config.yaml
d_model: 512
n_kv_head: 4
head_dim: 64
activation: "swiglu"
norm: "rmsnorm"
rope_fraction: 1.0
attn_scale: 0.125
init_std_qkv: 0.0188
init_std_o: 0.0
init_std_up: 0.0188
lr: 0.00089
beta2: 0.99
decay_fraction: 0.283
final_lr_fraction: 0.0
doc_mask: true
Each number is 200 + 40 x the weight over its row's rms, rounded and kept within 0 to 999. Layers, rows and columns count from 0. The size before them is the row's rms in percent of the matrix's.

# gate: layer 2 MLP gate, 2048x512, rms 0.0524, rows 877-894, columns 256-383
# up: layer 2 MLP up, 2048x512, rms 0.049, rows 877-894, columns 256-383
# down: layer 2 MLP down (transposed), 2048x512, rms 0.0456, rows 877-894, columns 256-383
gate877,105,166,227,189,259,234,241,214,203,214,193,226,204,213,180,220,162,211,198,239,179,175,210,213,239,139,213,218,170,142,201,195,239,230,132,160,226,284,146,270,126,196,155,187,207,251,215,147,224,263,103,211,183,200,160,207,190,212,237,233,170,183,217,192,218,164,234,167,212,193,199,161,185,152,168,199,210,254,217,145,167,208,161,270,265,297,178,187,234,185,207,184,151,167,206,146,164,197,173,213,150,239,224,187,262,194,217,214,118,266,222,199,270,277,257,158,254,209,203,238,224,212,197,221,149,218,192,231,163
up877,108,266,265,154,186,137,190,223,240,199,188,219,262,186,187,189,135,173,221,230,233,240,221,180,199,229,210,224,265,154,243,211,268,183,231,228,157,198,204,202,141,192,227,182,198,204,185,203,234,204,227,266,172,212,175,148,130,207,144,260,215,192,136,168,172,242,155,166,171,215,245,215,211,240,228,271,256,166,173,152,203,203,175,186,164,203,216,184,216,174,203,255,201,227,167,175,253,210,174,124,173,175,310,270,121,200,116,166,226,154,173,203,195,152,208,217,145,168,221,241,151,157,203,221,253,189,181,212,236
down877,110,171,216,168,131,162,164,200,186,152,214,195,218,213,237,225,211,203,189,241,192,187,249,246,161,205,170,142,220,173,168,210,163,182,240,174,120,151,191,204,150,138,222,201,274,152,216,278,209,169,210,215,233,220,154,230,225,177,126,175,251,192,221,160,185,206,162,171,143,176,234,218,212,170,217,197,246,182,176,253,228,179,215,208,183,259,266,235,227,221,181,233,245,184,198,292,195,197,231,191,153,215,143,246,152,131,219,192,188,223,193,141,217,167,189,246,228,186,239,161,128,225,156,176,154,167,171,149,176
gate878,097,151,187,241,241,271,157,205,112,250,144,216,215,196,190,223,298,180,213,181,221,241,208,209,161,190,200,181,204,217,237,147,195,162,256,207,207,166,227,223,232,211,136,156,299,141,192,230,176,195,134,239,197,245,237,176,177,233,159,177,129,177,178,258,165,221,192,127,248,220,163,202,273,136,206,191,255,158,277,146,186,200,202,201,173,190,162,182,237,276,229,159,226,339,162,246,167,175,169,174,186,245,209,116,133,253,244,197,181,230,206,240,244,192,209,205,202,173,231,188,212,238,171,166,178,249,229,249,165
up878,102,189,145,214,236,269,193,202,170,262,158,170,225,159,213,217,204,195,189,179,179,216,215,215,133,173,191,182,193,161,183,157,178,175,221,256,317,189,197,234,215,158,182,204,277,245,207,199,224,223,143,205,250,212,206,204,184,290,137,237,172,154,144,244,161,161,267,196,199,287,230,180,190,189,195,125,158,178,244,193,185,234,258,204,270,209,219,144,216,171,203,163,229,302,182,181,176,211,203,224,190,175,186,129,102,185,251,172,235,284,206,201,168,232,196,213,230,122,260,232,218,189,250,248,281,206,91,238,190
down878,102,195,218,247,157,213,131,243,199,187,126,182,178,210,149,177,126,198,193,104,115,206,218,198,223,188,171,178,160,202,204,136,147,179,172,212,201,188,216,166,203,217,179,147,244,226,219,174,140,265,168,276,257,137,107,215,168,215,235,197,176,263,181,129,274,129,193,226,219,160,140,240,229,238,170,251,243,185,203,187,187,205,325,189,304,178,196,249,151,217,324,222,218,207,172,204,172,212,232,227,207,194,184,147,246,158,196,274,194,160,175,178,216,238,200,149,226,168,262,228,179,141,160,258,278,220,213,160,128
gate879,101,203,155,178,201,177,238,186,251,289,239,153,169,211,218,200,208,234,182,241,118,181,176,215,194,159,208,103,205,299,247,216,177,191,184,193,198,184,264,177,212,200,225,224,113,248,211,235,231,210,201,216,201,295,236,226,112,215,245,162,197,209,181,201,159,231,141,153,124,105,142,183,216,219,223,217,214,159,142,179,254,184,97,234,147,207,239,185,102,239,196,226,153,187,182,220,117,170,158,255,167,191,222,141,223,215,259,173,260,170,207,270,176,244,228,262,149,150,312,175,114,175,163,197,260,229,177,182,155
up879,107,195,289,234,236,157,217,202,245,184,215,218,154,177,212,205,154,198,199,139,221,161,201,177,157,107,241,171,203,235,199,222,170,267,188,212,205,236,224,246,180,172,180,212,185,177,186,213,209,217,165,206,144,193,201,207,249,214,204,216,193,230,185,258,146,234,165,230,181,123,206,185,169,153,203,179,150,198,192,194,270,218,176,208,237,236,236,153,147,164,198,207,168,239,181,230,147,219,216,135,196,242,214,181,153,223,181,170,287,238,201,139,197,249,140,223,217,221,216,250,179,113,183,160,206,256,166,124,188
down879,108,216,206,180,187,228,232,190,208,217,230,196,150,297,198,164,178,173,143,237,218,232,218,116,203,216,133,216,196,211,228,263,150,182,199,215,206,236,193,190,217,196,191,207,198,178,188,183,207,215,245,252,176,205,204,160,141,201,203,218,214,245,205,234,199,232,186,234,106,199,222,155,168,227,191,193,210,147,258,267,145,187,181,163,187,223,193,236,204,210,93,207,252,206,145,241,212,231,260,210,269,242,158,204,159,220,139,161,204,203,249,175,230,220,238,200,153,234,273,240,165,165,200,253,268,252,192,194,281
gate880,096,207,158,247,159,210,286,178,59,250,183,190,189,259,189,219,212,218,173,192,154,208,242,230,185,175,218,123,174,189,189,180,214,197,136,253,219,189,214,273,144,217,269,210,259,240,240,176,224,288,186,193,167,213,245,209,117,227,174,129,189,175,171,169,214,162,217,198,297,205,177,189,174,179,194,234,227,232,272,197,153,190,184,191,190,209,209,217,233,172,147,247,189,238,150,207,183,221,185,173,203,203,221,197,144,264,147,197,201,192,211,229,130,212,289,189,165,214,215,237,166,224,238,179,177,144,160,227,121
up880,104,196,252,237,196,194,210,218,208,224,199,223,271,200,246,208,188,136,161,188,166,241,181,246,251,103,209,209,205,180,231,207,160,160,245,212,177,192,247,180,226,218,189,153,210,229,163,177,264,202,229,273,163,183,194,168,196,171,239,192,239,278,246,238,209,254,188,91,257,253,217,175,222,248,167,229,180,251,167,163,311,170,271,142,227,266,219,265,216,179,173,160,182,225,149,156,191,169,168,219,207,223,231,111,221,206,181,216,160,279,187,168,176,208,219,141,160,188,282,218,188,264,214,190,182,170,113,234,179
down880,106,227,250,194,203,153,174,231,173,183,199,190,229,184,202,188,274,197,235,256,170,170,214,252,221,152,175,262,221,153,195,220,181,200,172,214,187,261,200,116,239,192,195,153,203,260,211,223,202,165,217,199,210,170,144,223,184,181,148,173,201,265,206,222,230,246,144,187,263,233,167,232,182,222,144,292,197,212,155,214,237,230,229,277,187,281,261,251,186,150,127,131,194,233,218,209,231,225,231,193,178,200,107,245,162,172,135,139,161,296,258,202,234,194,225,168,200,216,234,191,183,191,154,191,227,179,145,208,185
gate881,097,188,267,199,261,173,126,198,260,199,190,200,223,243,209,192,150,237,242,224,164,245,267,212,172,169,181,233,248,193,136,163,261,234,148,203,187,212,255,191,197,196,251,281,214,214,217,199,161,147,225,174,190,118,167,244,224,233,155,255,209,214,242,163,191,187,210,199,152,212,154,281,187,186,236,243,123,245,263,189,242,236,151,237,119,127,240,262,224,245,237,128,188,234,181,196,293,295,154,203,203,181,177,138,150,229,159,178,223,205,178,179,108,145,185,224,182,190,222,236,161,201,163,221,264,174,252,235,215
up881,102,173,220,172,166,181,186,272,212,188,191,265,200,126,218,215,200,175,177,220,204,175,121,147,212,188,209,206,147,230,181,229,244,195,210,216,208,217,198,147,199,217,192,211,228,122,146,150,240,202,220,109,229,248,199,256,129,183,282,141,171,117,244,216,226,224,242,146,216,228,278,200,222,188,180,189,312,200,199,160,127,219,250,203,132,213,164,187,184,180,170,203,305,227,229,212,184,275,157,259,228,135,145,173,249,168,165,199,197,183,241,279,192,179,247,237,245,220,250,169,221,206,218,189,242,244,212,260,202
down881,104,195,182,228,170,225,196,178,171,187,212,187,221,176,236,278,161,186,243,265,175,259,191,183,198,156,160,215,220,269,238,181,223,128,190,158,242,224,134,131,280,232,146,210,241,193,196,192,223,152,122,186,221,154,188,198,154,191,272,172,131,155,196,187,155,178,196,206,273,162,176,166,190,224,134,236,129,203,223,227,188,204,231,190,239,195,200,256,262,200,260,215,138,240,199,121,194,209,202,200,116,200,176,199,159,198,245,219,288,222,205,210,210,176,252,127,187,125,182,229,150,343,215,233,136,156,174,206,222
gate882,097,162,183,164,249,106,125,184,202,208,175,205,276,222,231,189,180,265,171,187,217,220,198,228,193,214,197,208,210,239,165,215,136,202,141,174,205,103,175,189,202,183,224,202,203,219,231,115,186,129,182,111,196,176,181,245,177,156,218,96,232,265,193,236,197,251,201,217,205,247,256,222,250,245,249,162,242,167,221,191,186,186,139,196,207,177,237,229,198,293,185,205,137,212,212,180,195,228,235,189,220,126,109,205,184,280,201,245,175,199,254,222,266,198,211,219,197,213,175,213,200,214,237,152,183,142,191,192,246
up882,100,227,206,198,303,125,211,140,239,214,228,231,169,175,235,187,261,210,184,179,249,181,244,217,249,202,237,190,134,195,226,182,195,276,165,179,144,200,233,213,188,234,232,231,205,190,188,225,201,235,161,234,170,192,170,301,182,127,287,152,125,210,186,224,191,164,176,186,237,281,225,211,205,213,187,206,235,222,168,226,203,145,161,167,159,178,179,201,222,180,169,185,228,198,181,218,115,298,200,207,202,228,211,206,224,202,183,205,202,233,200,222,252,122,215,186,149,263,153,206,186,222,148,197,233,201,207,268,196
down882,104,189,179,101,178,238,132,246,221,126,193,265,132,163,165,164,210,205,174,169,149,249,212,227,206,164,186,171,187,145,185,186,229,178,274,175,214,251,202,202,247,230,192,291,226,147,195,162,161,180,278,210,205,250,149,251,187,184,165,214,139,196,183,234,255,163,208,152,238,225,230,254,238,100,223,174,172,191,166,186,192,205,245,177,185,168,117,200,232,255,268,143,150,191,174,269,252,176,256,196,190,130,152,168,250,113,213,202,274,237,155,208,148,175,262,204,182,232,202,232,168,130,187,191,162,185,186,226,170
gate883,097,225,219,314,165,266,206,234,243,212,144,233,153,231,170,206,133,263,178,201,196,206,187,171,195,197,284,221,277,186,199,167,243,120,210,206,178,203,167,197,209,226,269,141,153,184,215,207,169,215,243,156,240,211,135,279,119,197,189,227,210,166,239,204,237,229,230,188,200,270,197,242,299,230,200,203,176,199,202,190,183,222,215,216,193,205,188,214,145,243,181,152,230,151,224,91,223,170,103,197,208,123,193,200,183,214,184,158,188,237,188,194,236,220,230,150,121,211,167,195,169,192,196,189,181,255,218,233,147
up883,104,126,181,198,173,219,167,151,139,239,152,217,304,194,217,218,233,183,160,244,231,158,241,202,128,239,225,185,226,145,226,143,189,227,163,187,258,254,246,221,147,250,202,176,178,224,188,163,203,147,180,179,180,228,210,214,213,226,224,251,194,239,224,243,172,209,174,157,199,124,314,190,190,214,167,255,274,167,232,204,289,217,145,151,282,169,241,217,182,164,233,132,244,223,167,219,302,155,182,179,210,152,224,199,259,169,264,191,169,186,291,161,254,244,245,185,190,143,188,255,210,191,212,147,159,141,151,132,197
down883,110,162,212,185,183,180,246,181,243,253,238,225,172,162,170,170,212,224,193,196,249,190,225,234,163,254,258,168,180,218,235,208,221,197,117,244,237,213,216,213,281,197,150,183,241,157,152,194,264,181,265,144,133,281,239,187,162,185,208,274,86,147,123,239,214,193,250,214,135,201,135,163,190,263,190,175,274,237,203,228,163,215,189,161,189,228,171,245,181,124,182,168,227,196,200,189,248,168,153,179,166,200,313,185,181,235,191,129,129,202,192,211,254,208,265,198,204,226,209,240,188,172,277,291,206,230,166,232,161
gate884,095,202,273,224,254,256,216,124,218,243,223,200,190,196,141,202,195,269,248,209,229,265,158,193,204,194,218,216,202,192,194,234,133,206,198,188,240,90,161,186,197,210,150,156,202,216,212,185,178,222,179,210,225,262,160,199,163,178,251,189,205,180,161,255,242,194,239,289,187,199,185,205,228,169,238,157,245,139,206,170,247,237,260,233,167,167,215,202,117,252,227,148,232,209,239,237,225,246,142,222,193,164,185,219,213,161,178,192,268,214,204,166,178,190,201,146,269,223,129,207,229,241,266,188,205,151,227,269,239
up884,094,203,193,275,147,176,197,146,213,155,178,191,99,192,141,199,141,139,179,214,248,211,204,235,305,227,238,226,237,278,231,133,277,203,147,187,186,110,210,163,138,71,249,198,168,205,204,142,179,176,165,267,158,219,164,234,213,234,190,227,186,255,207,234,214,256,189,146,203,231,273,209,223,249,188,145,140,198,112,246,172,248,171,261,135,268,144,215,209,248,177,167,208,186,280,224,224,236,266,118,173,220,149,224,236,130,112,208,142,179,197,152,198,154,232,188,289,203,179,194,150,177,169,240,221,210,226,139,253
down884,094,263,252,217,203,182,206,160,158,165,214,155,226,170,239,135,213,190,187,237,205,223,202,279,221,240,214,184,165,184,197,277,233,166,147,201,153,281,237,195,158,169,205,254,129,199,219,234,195,153,160,192,146,234,234,57,169,118,161,212,230,155,150,192,220,202,210,168,184,299,190,165,168,209,177,217,212,135,251,215,216,136,194,175,166,268,194,218,240,225,200,186,224,130,191,221,205,165,187,260,137,227,204,248,253,224,211,177,176,225,217,232,259,165,207,173,208,199,273,239,268,161,187,201,269,186,171,177,207
gate885,095,209,141,309,191,158,197,161,145,126,159,193,223,209,242,216,162,213,165,265,186,200,202,167,181,199,217,220,162,184,222,268,278,213,211,195,168,170,198,219,182,222,127,233,156,206,240,196,249,216,218,159,140,128,197,244,257,291,181,142,203,224,185,226,231,222,201,151,229,226,174,211,164,215,218,144,197,152,206,204,210,235,203,197,167,224,229,171,198,227,153,214,170,222,166,154,158,230,149,229,193,183,219,212,218,186,161,201,173,166,177,191,243,267,249,212,204,165,244,198,211,150,209,175,280,208,225,153,189
up885,089,167,251,238,206,215,192,271,187,207,225,229,234,197,211,221,244,192,190,242,203,249,219,277,135,247,133,204,288,146,205,213,107,230,191,259,217,199,194,193,258,258,237,153,178,195,202,173,194,217,192,222,201,218,251,180,212,148,168,261,193,233,256,255,222,170,219,200,173,217,215,210,215,220,203,262,212,172,155,200,176,114,218,164,208,201,249,156,196,206,174,167,219,158,219,251,193,231,176,128,202,206,170,262,114,195,225,213,182,164,221,203,165,126,233,203,252,201,258,173,186,215,297,242,212,200,241,266,217
down885,092,243,245,241,171,184,222,184,191,149,142,248,181,249,194,280,191,198,159,206,185,219,199,190,172,209,161,172,210,201,144,182,172,193,182,241,255,258,238,212,176,269,236,216,212,275,258,212,245,136,178,186,160,180,127,302,206,134,154,219,172,210,206,256,306,146,226,187,192,174,178,202,200,256,215,224,161,236,207,173,192,169,168,158,178,228,293,186,215,222,198,254,246,146,185,133,139,278,136,209,164,246,244,164,207,250,201,177,246,151,216,187,255,223,266,234,230,235,155,159,252,226,217,247,245,268,241,173,187
gate886,093,196,173,224,248,198,167,203,172,173,199,245,183,175,184,192,225,171,215,155,256,201,215,206,275,212,169,151,179,165,118,182,225,183,184,198,160,183,176,225,238,149,194,222,234,174,259,113,209,208,138,230,208,153,264,242,143,146,193,186,137,157,223,219,257,189,191,172,208,199,174,206,238,218,223,189,210,213,164,280,177,197,178,156,219,230,197,168,148,172,260,202,235,237,189,157,163,143,175,179,181,243,185,187,270,149,166,204,196,195,203,209,228,166,275,219,196,133,140,144,188,214,160,255,190,198,274,233,255
up886,102,212,145,154,228,204,215,234,231,169,236,244,181,196,232,197,119,232,169,216,268,198,236,227,143,194,185,235,208,206,231,233,230,205,198,208,227,155,146,194,132,114,183,202,73,149,216,153,216,252,232,214,102,143,226,266,208,126,165,190,226,244,237,196,96,265,198,173,195,221,167,197,162,126,184,202,204,243,267,192,229,200,264,231,215,153,250,189,164,210,285,218,130,217,173,147,149,228,162,215,160,295,298,198,149,211,211,145,208,255,219,230,202,240,229,208,187,252,237,196,218,194,201,248,140,182,145,185,175
down886,103,235,150,209,234,184,222,153,236,236,155,159,212,228,156,216,166,162,170,194,157,204,231,224,187,168,108,238,154,137,200,214,200,182,219,254,197,291,152,194,202,169,178,210,222,189,157,208,149,164,144,289,205,237,123,217,215,153,173,164,238,212,185,225,236,224,240,223,187,213,189,115,187,183,238,182,152,138,201,244,219,232,144,248,217,243,193,226,161,185,246,246,284,216,151,159,200,223,261,213,216,244,154,188,272,282,177,205,209,133,196,217,260,191,145,173,230,227,213,254,208,275,158,193,180,187,112,268,300
gate887,117,169,208,245,126,227,205,153,171,115,169,188,181,134,160,198,235,125,142,158,195,127,176,262,176,200,239,234,195,206,194,253,196,267,222,183,179,168,237,189,263,222,278,186,198,228,253,174,172,156,166,223,156,85,228,240,233,118,158,210,198,278,210,217,209,218,189,231,235,216,181,119,251,132,212,115,229,194,207,207,257,200,163,205,208,209,146,287,243,247,185,179,167,213,204,138,195,202,245,201,201,226,250,190,168,171,260,224,209,170,206,215,197,148,207,178,209,217,194,157,161,105,173,186,192,222,139,195,187
up887,109,199,192,228,202,242,264,171,213,178,222,144,141,182,235,220,169,175,225,152,131,266,197,177,240,224,245,220,180,196,221,187,223,220,169,201,267,184,246,219,252,232,308,174,110,205,178,198,164,184,158,235,187,154,221,184,275,231,176,214,198,168,176,143,155,160,258,213,227,198,163,202,170,173,196,194,158,207,139,186,207,199,225,103,216,238,209,206,206,158,202,239,189,152,212,142,171,187,258,205,156,152,298,123,254,170,271,171,184,243,192,244,173,215,211,224,247,166,139,210,240,176,205,211,129,192,238,258,254
down887,100,204,179,144,155,255,198,133,150,226,217,146,196,281,196,339,144,246,253,187,236,190,187,266,183,126,139,155,231,240,196,167,229,251,184,154,249,184,203,195,152,216,145,180,219,216,291,139,188,164,283,191,208,218,202,210,221,198,161,180,223,208,225,231,185,135,156,193,148,176,164,222,185,208,228,192,215,188,219,214,220,251,218,241,255,185,196,204,262,152,174,234,154,223,193,301,205,113,294,202,92,175,186,263,155,240,246,181,255,172,220,170,135,257,184,207,193,199,165,274,178,228,142,220,228,182,220,210,266
gate888,095,174,212,168,169,172,202,137,249,230,220,210,138,219,177,232,120,203,196,184,312,288,238,204,283,201,140,188,210,218,246,221,243,210,211,229,193,225,189,191,183,209,192,168,105,167,207,143,161,245,147,173,194,142,251,241,205,230,175,229,151,200,184,189,209,307,188,160,232,217,208,229,220,231,238,230,218,200,165,256,226,242,194,165,180,187,174,156,195,224,162,250,210,177,225,173,184,167,249,223,174,258,169,202,244,174,223,272,225,173,250,156,145,137,218,167,151,162,224,187,119,225,209,214,189,122,172,168,202
up888,096,255,168,223,152,274,198,171,176,217,179,261,232,258,181,186,159,160,228,208,198,120,188,212,109,156,188,198,242,227,181,184,224,202,195,185,254,199,226,188,238,272,206,159,225,318,208,155,251,143,173,277,189,221,270,227,142,167,176,117,260,195,167,174,205,240,269,224,227,204,197,188,249,193,201,136,198,241,242,183,210,245,173,200,202,179,250,215,138,259,150,154,254,238,168,153,187,214,166,297,189,156,163,241,137,229,211,167,195,195,192,277,214,172,128,171,204,217,198,201,152,172,226,149,208,151,132,185,209
down888,098,194,142,186,128,193,124,190,211,164,117,189,186,198,173,292,201,132,100,185,246,231,168,229,210,160,225,251,132,175,142,219,214,204,137,228,236,195,173,89,242,165,164,179,218,176,255,191,229,248,174,226,212,220,182,201,208,168,192,180,214,233,264,196,257,171,187,114,204,169,163,185,243,162,250,222,183,224,193,226,228,246,212,234,273,247,112,131,155,271,179,194,228,139,204,223,231,136,225,232,244,186,214,164,232,190,256,183,180,261,187,210,224,173,237,208,205,158,205,144,203,166,154,149,227,194,118,189,241
gate889,082,147,183,168,230,181,151,169,133,168,187,164,212,166,187,241,202,186,208,187,218,160,171,156,254,146,171,187,104,269,122,215,192,188,193,196,186,172,167,186,224,259,265,167,248,216,223,195,237,137,213,196,190,230,222,193,211,176,159,216,201,156,276,227,156,181,202,164,195,222,177,196,182,160,190,180,162,178,224,208,206,141,226,247,240,159,197,206,132,258,155,238,141,208,220,136,126,155,257,144,166,181,173,202,240,231,153,184,121,204,258,204,255,169,214,234,196,132,213,240,202,238,166,261,128,262,119,205,224
up889,082,154,137,195,206,218,199,299,210,143,154,170,170,241,198,153,192,140,203,168,240,192,236,177,235,231,200,203,231,204,172,264,145,138,193,156,238,193,217,155,226,192,202,227,178,204,253,232,231,142,182,205,268,212,230,186,238,232,161,238,172,175,240,135,147,145,210,114,173,159,152,225,205,191,179,221,211,176,224,240,206,140,164,266,165,184,157,223,164,184,218,265,183,243,201,203,204,194,238,173,161,186,209,154,220,204,203,206,147,199,235,173,190,132,189,287,209,90,224,206,192,175,233,223,152,270,122,246,237
down889,081,241,251,119,222,220,255,203,178,246,173,154,176,187,162,224,193,182,172,200,195,222,203,170,169,198,202,201,192,242,206,151,173,231,207,258,221,257,277,217,141,170,181,197,229,248,197,198,203,173,227,194,158,224,207,222,195,308,179,216,253,212,213,255,155,253,207,204,192,219,206,213,176,196,163,198,90,176,159,207,169,276,221,219,206,180,235,194,193,102,233,155,208,241,252,220,238,213,205,181,157,155,294,248,186,180,186,223,162,283,178,182,177,171,177,131,170,164,96,136,242,213,259,182,278,135,228,159,271
gate890,088,253,222,165,271,221,190,162,208,164,183,198,219,177,223,228,231,163,230,191,229,117,227,250,233,173,191,197,207,225,111,213,270,186,279,241,166,204,201,220,102,203,185,211,175,170,165,201,278,187,163,200,146,199,301,221,215,192,185,136,179,153,159,187,152,197,176,218,197,224,257,130,179,235,268,102,290,232,180,236,273,197,195,233,243,187,168,240,199,218,199,213,219,126,150,199,198,246,238,257,203,198,185,153,193,235,204,269,173,210,200,195,146,143,266,295,112,198,259,202,109,207,140,273,198,236,236,209,183
up890,084,282,227,204,141,207,184,254,224,141,255,247,146,218,214,203,228,241,139,177,138,197,178,217,211,293,166,186,254,171,227,191,258,244,249,256,196,268,175,177,230,120,178,192,104,207,230,156,198,246,224,121,225,107,221,189,135,248,197,181,144,163,164,180,192,230,147,211,207,181,226,264,227,256,305,204,187,217,175,153,201,145,203,154,197,122,182,168,211,182,153,201,205,217,207,194,221,193,141,188,176,206,169,217,176,265,175,187,214,187,187,194,190,176,173,210,190,250,200,145,231,216,237,234,209,191,198,171,237
down890,091,161,221,206,223,150,106,215,220,193,185,172,186,183,223,215,154,271,222,192,175,202,210,220,167,201,238,225,198,221,145,202,226,244,270,170,222,207,175,151,186,214,147,211,206,130,124,191,144,154,198,243,174,271,235,204,194,175,230,150,211,170,225,191,89,209,226,160,200,167,163,248,209,155,250,268,310,189,214,191,208,189,198,245,244,216,200,181,192,177,249,231,182,229,135,167,245,128,188,94,196,273,189,168,239,187,259,175,167,194,167,160,141,215,175,220,227,110,230,241,203,157,148,174,261,204,157,218,259
gate891,098,212,218,212,173,199,250,125,241,241,176,194,149,304,179,193,145,184,163,225,166,206,264,222,170,145,272,186,225,131,188,245,257,263,233,209,249,230,235,229,154,228,145,188,119,245,259,184,248,187,246,221,178,242,212,176,163,180,172,217,219,237,187,201,152,205,169,187,234,232,194,175,206,212,171,204,222,211,173,197,238,199,226,303,165,179,215,229,255,182,181,167,175,300,171,289,238,135,252,223,201,215,200,114,178,190,217,227,243,231,213,183,262,195,237,204,180,216,175,191,188,234,251,179,210,126,184,164,192
up891,106,205,144,205,211,143,133,207,172,127,249,141,139,207,228,174,183,216,184,267,186,203,212,210,219,179,182,199,198,157,188,267,157,173,181,153,209,159,193,194,148,221,222,200,215,258,179,240,212,198,280,251,173,154,222,179,188,188,215,236,240,298,184,171,128,243,145,188,210,226,134,235,185,183,178,245,243,165,168,185,204,181,212,216,187,199,248,238,267,177,221,231,176,202,217,208,204,188,279,224,127,192,229,204,272,92,212,162,232,180,189,151,185,250,245,177,177,142,140,245,127,216,264,167,169,113,185,232,165
down891,108,158,252,206,192,163,125,213,158,201,206,138,210,229,183,185,201,211,223,199,173,152,188,232,206,233,195,209,168,201,173,228,256,250,196,208,139,188,202,93,232,226,181,190,212,129,185,213,150,213,166,155,204,284,251,173,201,200,221,258,160,236,241,195,250,191,202,174,197,188,239,248,243,183,213,262,251,174,163,154,133,208,211,224,225,152,200,278,155,169,124,210,265,181,209,212,154,211,185,161,140,233,194,231,288,126,176,199,171,213,153,77,201,130,124,145,115,193,183,166,204,202,205,166,125,195,231,240,241
gate892,100,151,206,200,155,138,185,199,229,169,216,168,167,144,139,179,159,233,198,229,198,163,186,278,203,218,246,226,257,166,215,187,227,167,159,176,184,229,174,235,180,213,151,196,247,155,219,307,133,151,154,251,221,174,137,248,170,165,168,198,182,177,184,180,143,141,198,188,146,173,241,249,211,209,193,222,172,187,207,214,225,201,166,198,196,289,205,317,140,249,247,143,168,116,144,126,173,210,218,191,237,150,156,222,189,195,194,136,223,244,163,230,201,236,216,176,219,246,218,179,213,158,214,212,198,207,208,197,225
up892,099,87,214,200,123,194,146,181,204,205,195,188,208,215,104,208,180,208,165,205,195,186,199,284,202,231,126,172,255,183,217,183,194,213,294,211,181,161,233,141,197,204,137,168,230,199,204,212,178,244,230,205,229,186,194,192,189,214,196,158,187,196,200,216,242,159,219,232,143,123,166,185,239,226,197,212,209,204,182,249,274,208,195,134,118,220,203,202,179,200,217,191,233,196,213,204,186,189,211,209,232,233,250,83,180,164,279,131,259,127,207,205,201,286,159,183,165,200,203,184,183,210,215,222,233,183,187,217,271
down892,098,292,223,176,300,192,231,230,221,220,215,190,135,166,168,250,142,251,203,324,185,175,154,144,222,137,205,158,189,259,232,184,195,218,127,126,160,188,182,292,182,207,244,269,162,223,209,164,289,210,174,180,243,168,228,203,244,166,223,263,181,176,243,196,170,239,220,136,258,246,170,189,207,196,257,238,179,190,236,211,171,216,176,203,219,187,176,159,205,151,164,195,190,259,155,193,204,218,150,182,190,238,239,141,199,271,167,259,179,267,188,194,250,198,202,230,137,199,260,212,195,132,203,275,212,205,197,195,118
gate893,091,189,144,200,201,151,222,172,225,234,286,198,174,215,260,207,224,177,242,215,176,187,231,192,205,202,255,186,190,206,144,169,216,199,224,166,203,238,178,213,173,221,168,255,210,191,188,183,347,192,191,194,234,220,232,182,110,156,230,170,154,131,191,228,170,191,71,202,178,221,156,169,210,194,215,208,250,255,228,185,230,217,246,149,211,235,211,196,260,158,279,232,165,221,123,220,216,196,141,227,177,274,185,187,242,127,193,224,200,231,104,237,187,181,235,203,228,145,238,241,158,195,164,188,202,198,148,229,220
up893,098,136,201,225,183,215,262,224,203,126,280,181,178,228,193,151,176,211,170,202,146,211,218,204,200,204,141,254,188,213,146,151,199,204,163,181,221,257,171,256,154,217,271,156,236,219,260,195,273,165,266,221,245,184,210,151,160,213,159,192,204,151,232,219,178,170,106,173,207,198,142,160,227,212,175,228,258,288,286,179,224,206,215,174,213,229,82,250,182,180,150,240,126,126,139,191,203,190,96,229,214,239,321,211,119,192,216,215,110,241,150,292,218,149,203,189,232,132,162,260,277,234,221,188,193,208,145,284,211
down893,086,223,210,224,207,241,128,209,214,149,158,181,211,196,197,8,150,199,169,180,186,251,207,154,216,237,218,193,152,169,160,178,219,193,153,223,201,218,210,209,224,228,157,275,207,134,243,185,171,195,232,254,189,176,165,230,245,245,165,234,232,253,235,219,193,251,175,199,168,216,179,163,222,232,188,273,220,181,289,230,215,212,200,275,172,183,186,242,220,180,180,174,212,193,240,204,184,227,135,186,180,169,188,198,160,215,237,132,139,245,262,170,171,233,165,204,198,192,178,211,214,196,197,189,150,237,183,192,199
gate894,078,209,182,233,163,193,192,211,168,281,264,218,194,103,188,267,206,190,149,223,255,154,255,276,182,153,236,187,168,227,231,225,210,238,208,176,197,142,176,208,197,254,219,140,264,215,160,198,232,181,190,212,150,207,188,168,112,248,199,207,224,277,162,224,177,175,183,139,171,253,195,210,244,183,231,178,154,195,173,206,255,242,156,251,277,247,161,231,237,204,214,208,198,180,147,171,185,171,198,209,262,179,192,236,160,220,172,256,220,261,152,227,110,242,217,203,143,147,156,200,122,174,152,208,144,192,155,236,271
up894,080,207,247,222,146,238,208,152,143,238,312,262,140,120,146,134,146,186,160,190,294,198,205,182,189,142,205,261,281,221,166,223,228,221,174,219,202,177,156,113,169,312,244,165,200,245,151,164,198,196,171,224,170,260,134,156,174,193,246,181,238,225,169,237,199,217,210,171,171,258,207,170,144,169,154,155,157,172,100,203,231,261,121,248,218,235,145,192,207,162,215,148,240,229,255,233,251,208,166,177,238,186,186,194,245,176,136,243,186,175,176,212,164,246,195,203,201,139,188,158,94,160,166,171,205,146,219,227,195
down894,088,179,183,200,229,245,160,120,244,221,231,210,159,177,194,73,239,173,268,160,202,225,224,166,188,174,193,268,189,264,243,106,175,187,200,228,281,263,238,218,232,191,266,130,235,170,199,192,233,181,229,152,216,227,162,237,245,162,210,197,152,245,185,239,232,181,251,185,164,251,192,137,154,183,80,227,142,134,157,250,165,176,156,200,213,142,244,209,187,238,187,198,206,145,262,228,247,278,192,222,216,286,264,191,230,216,202,210,173,185,278,220,241,192,150,246,162,236,201,191,154,191,243,204,203,247,234,154,151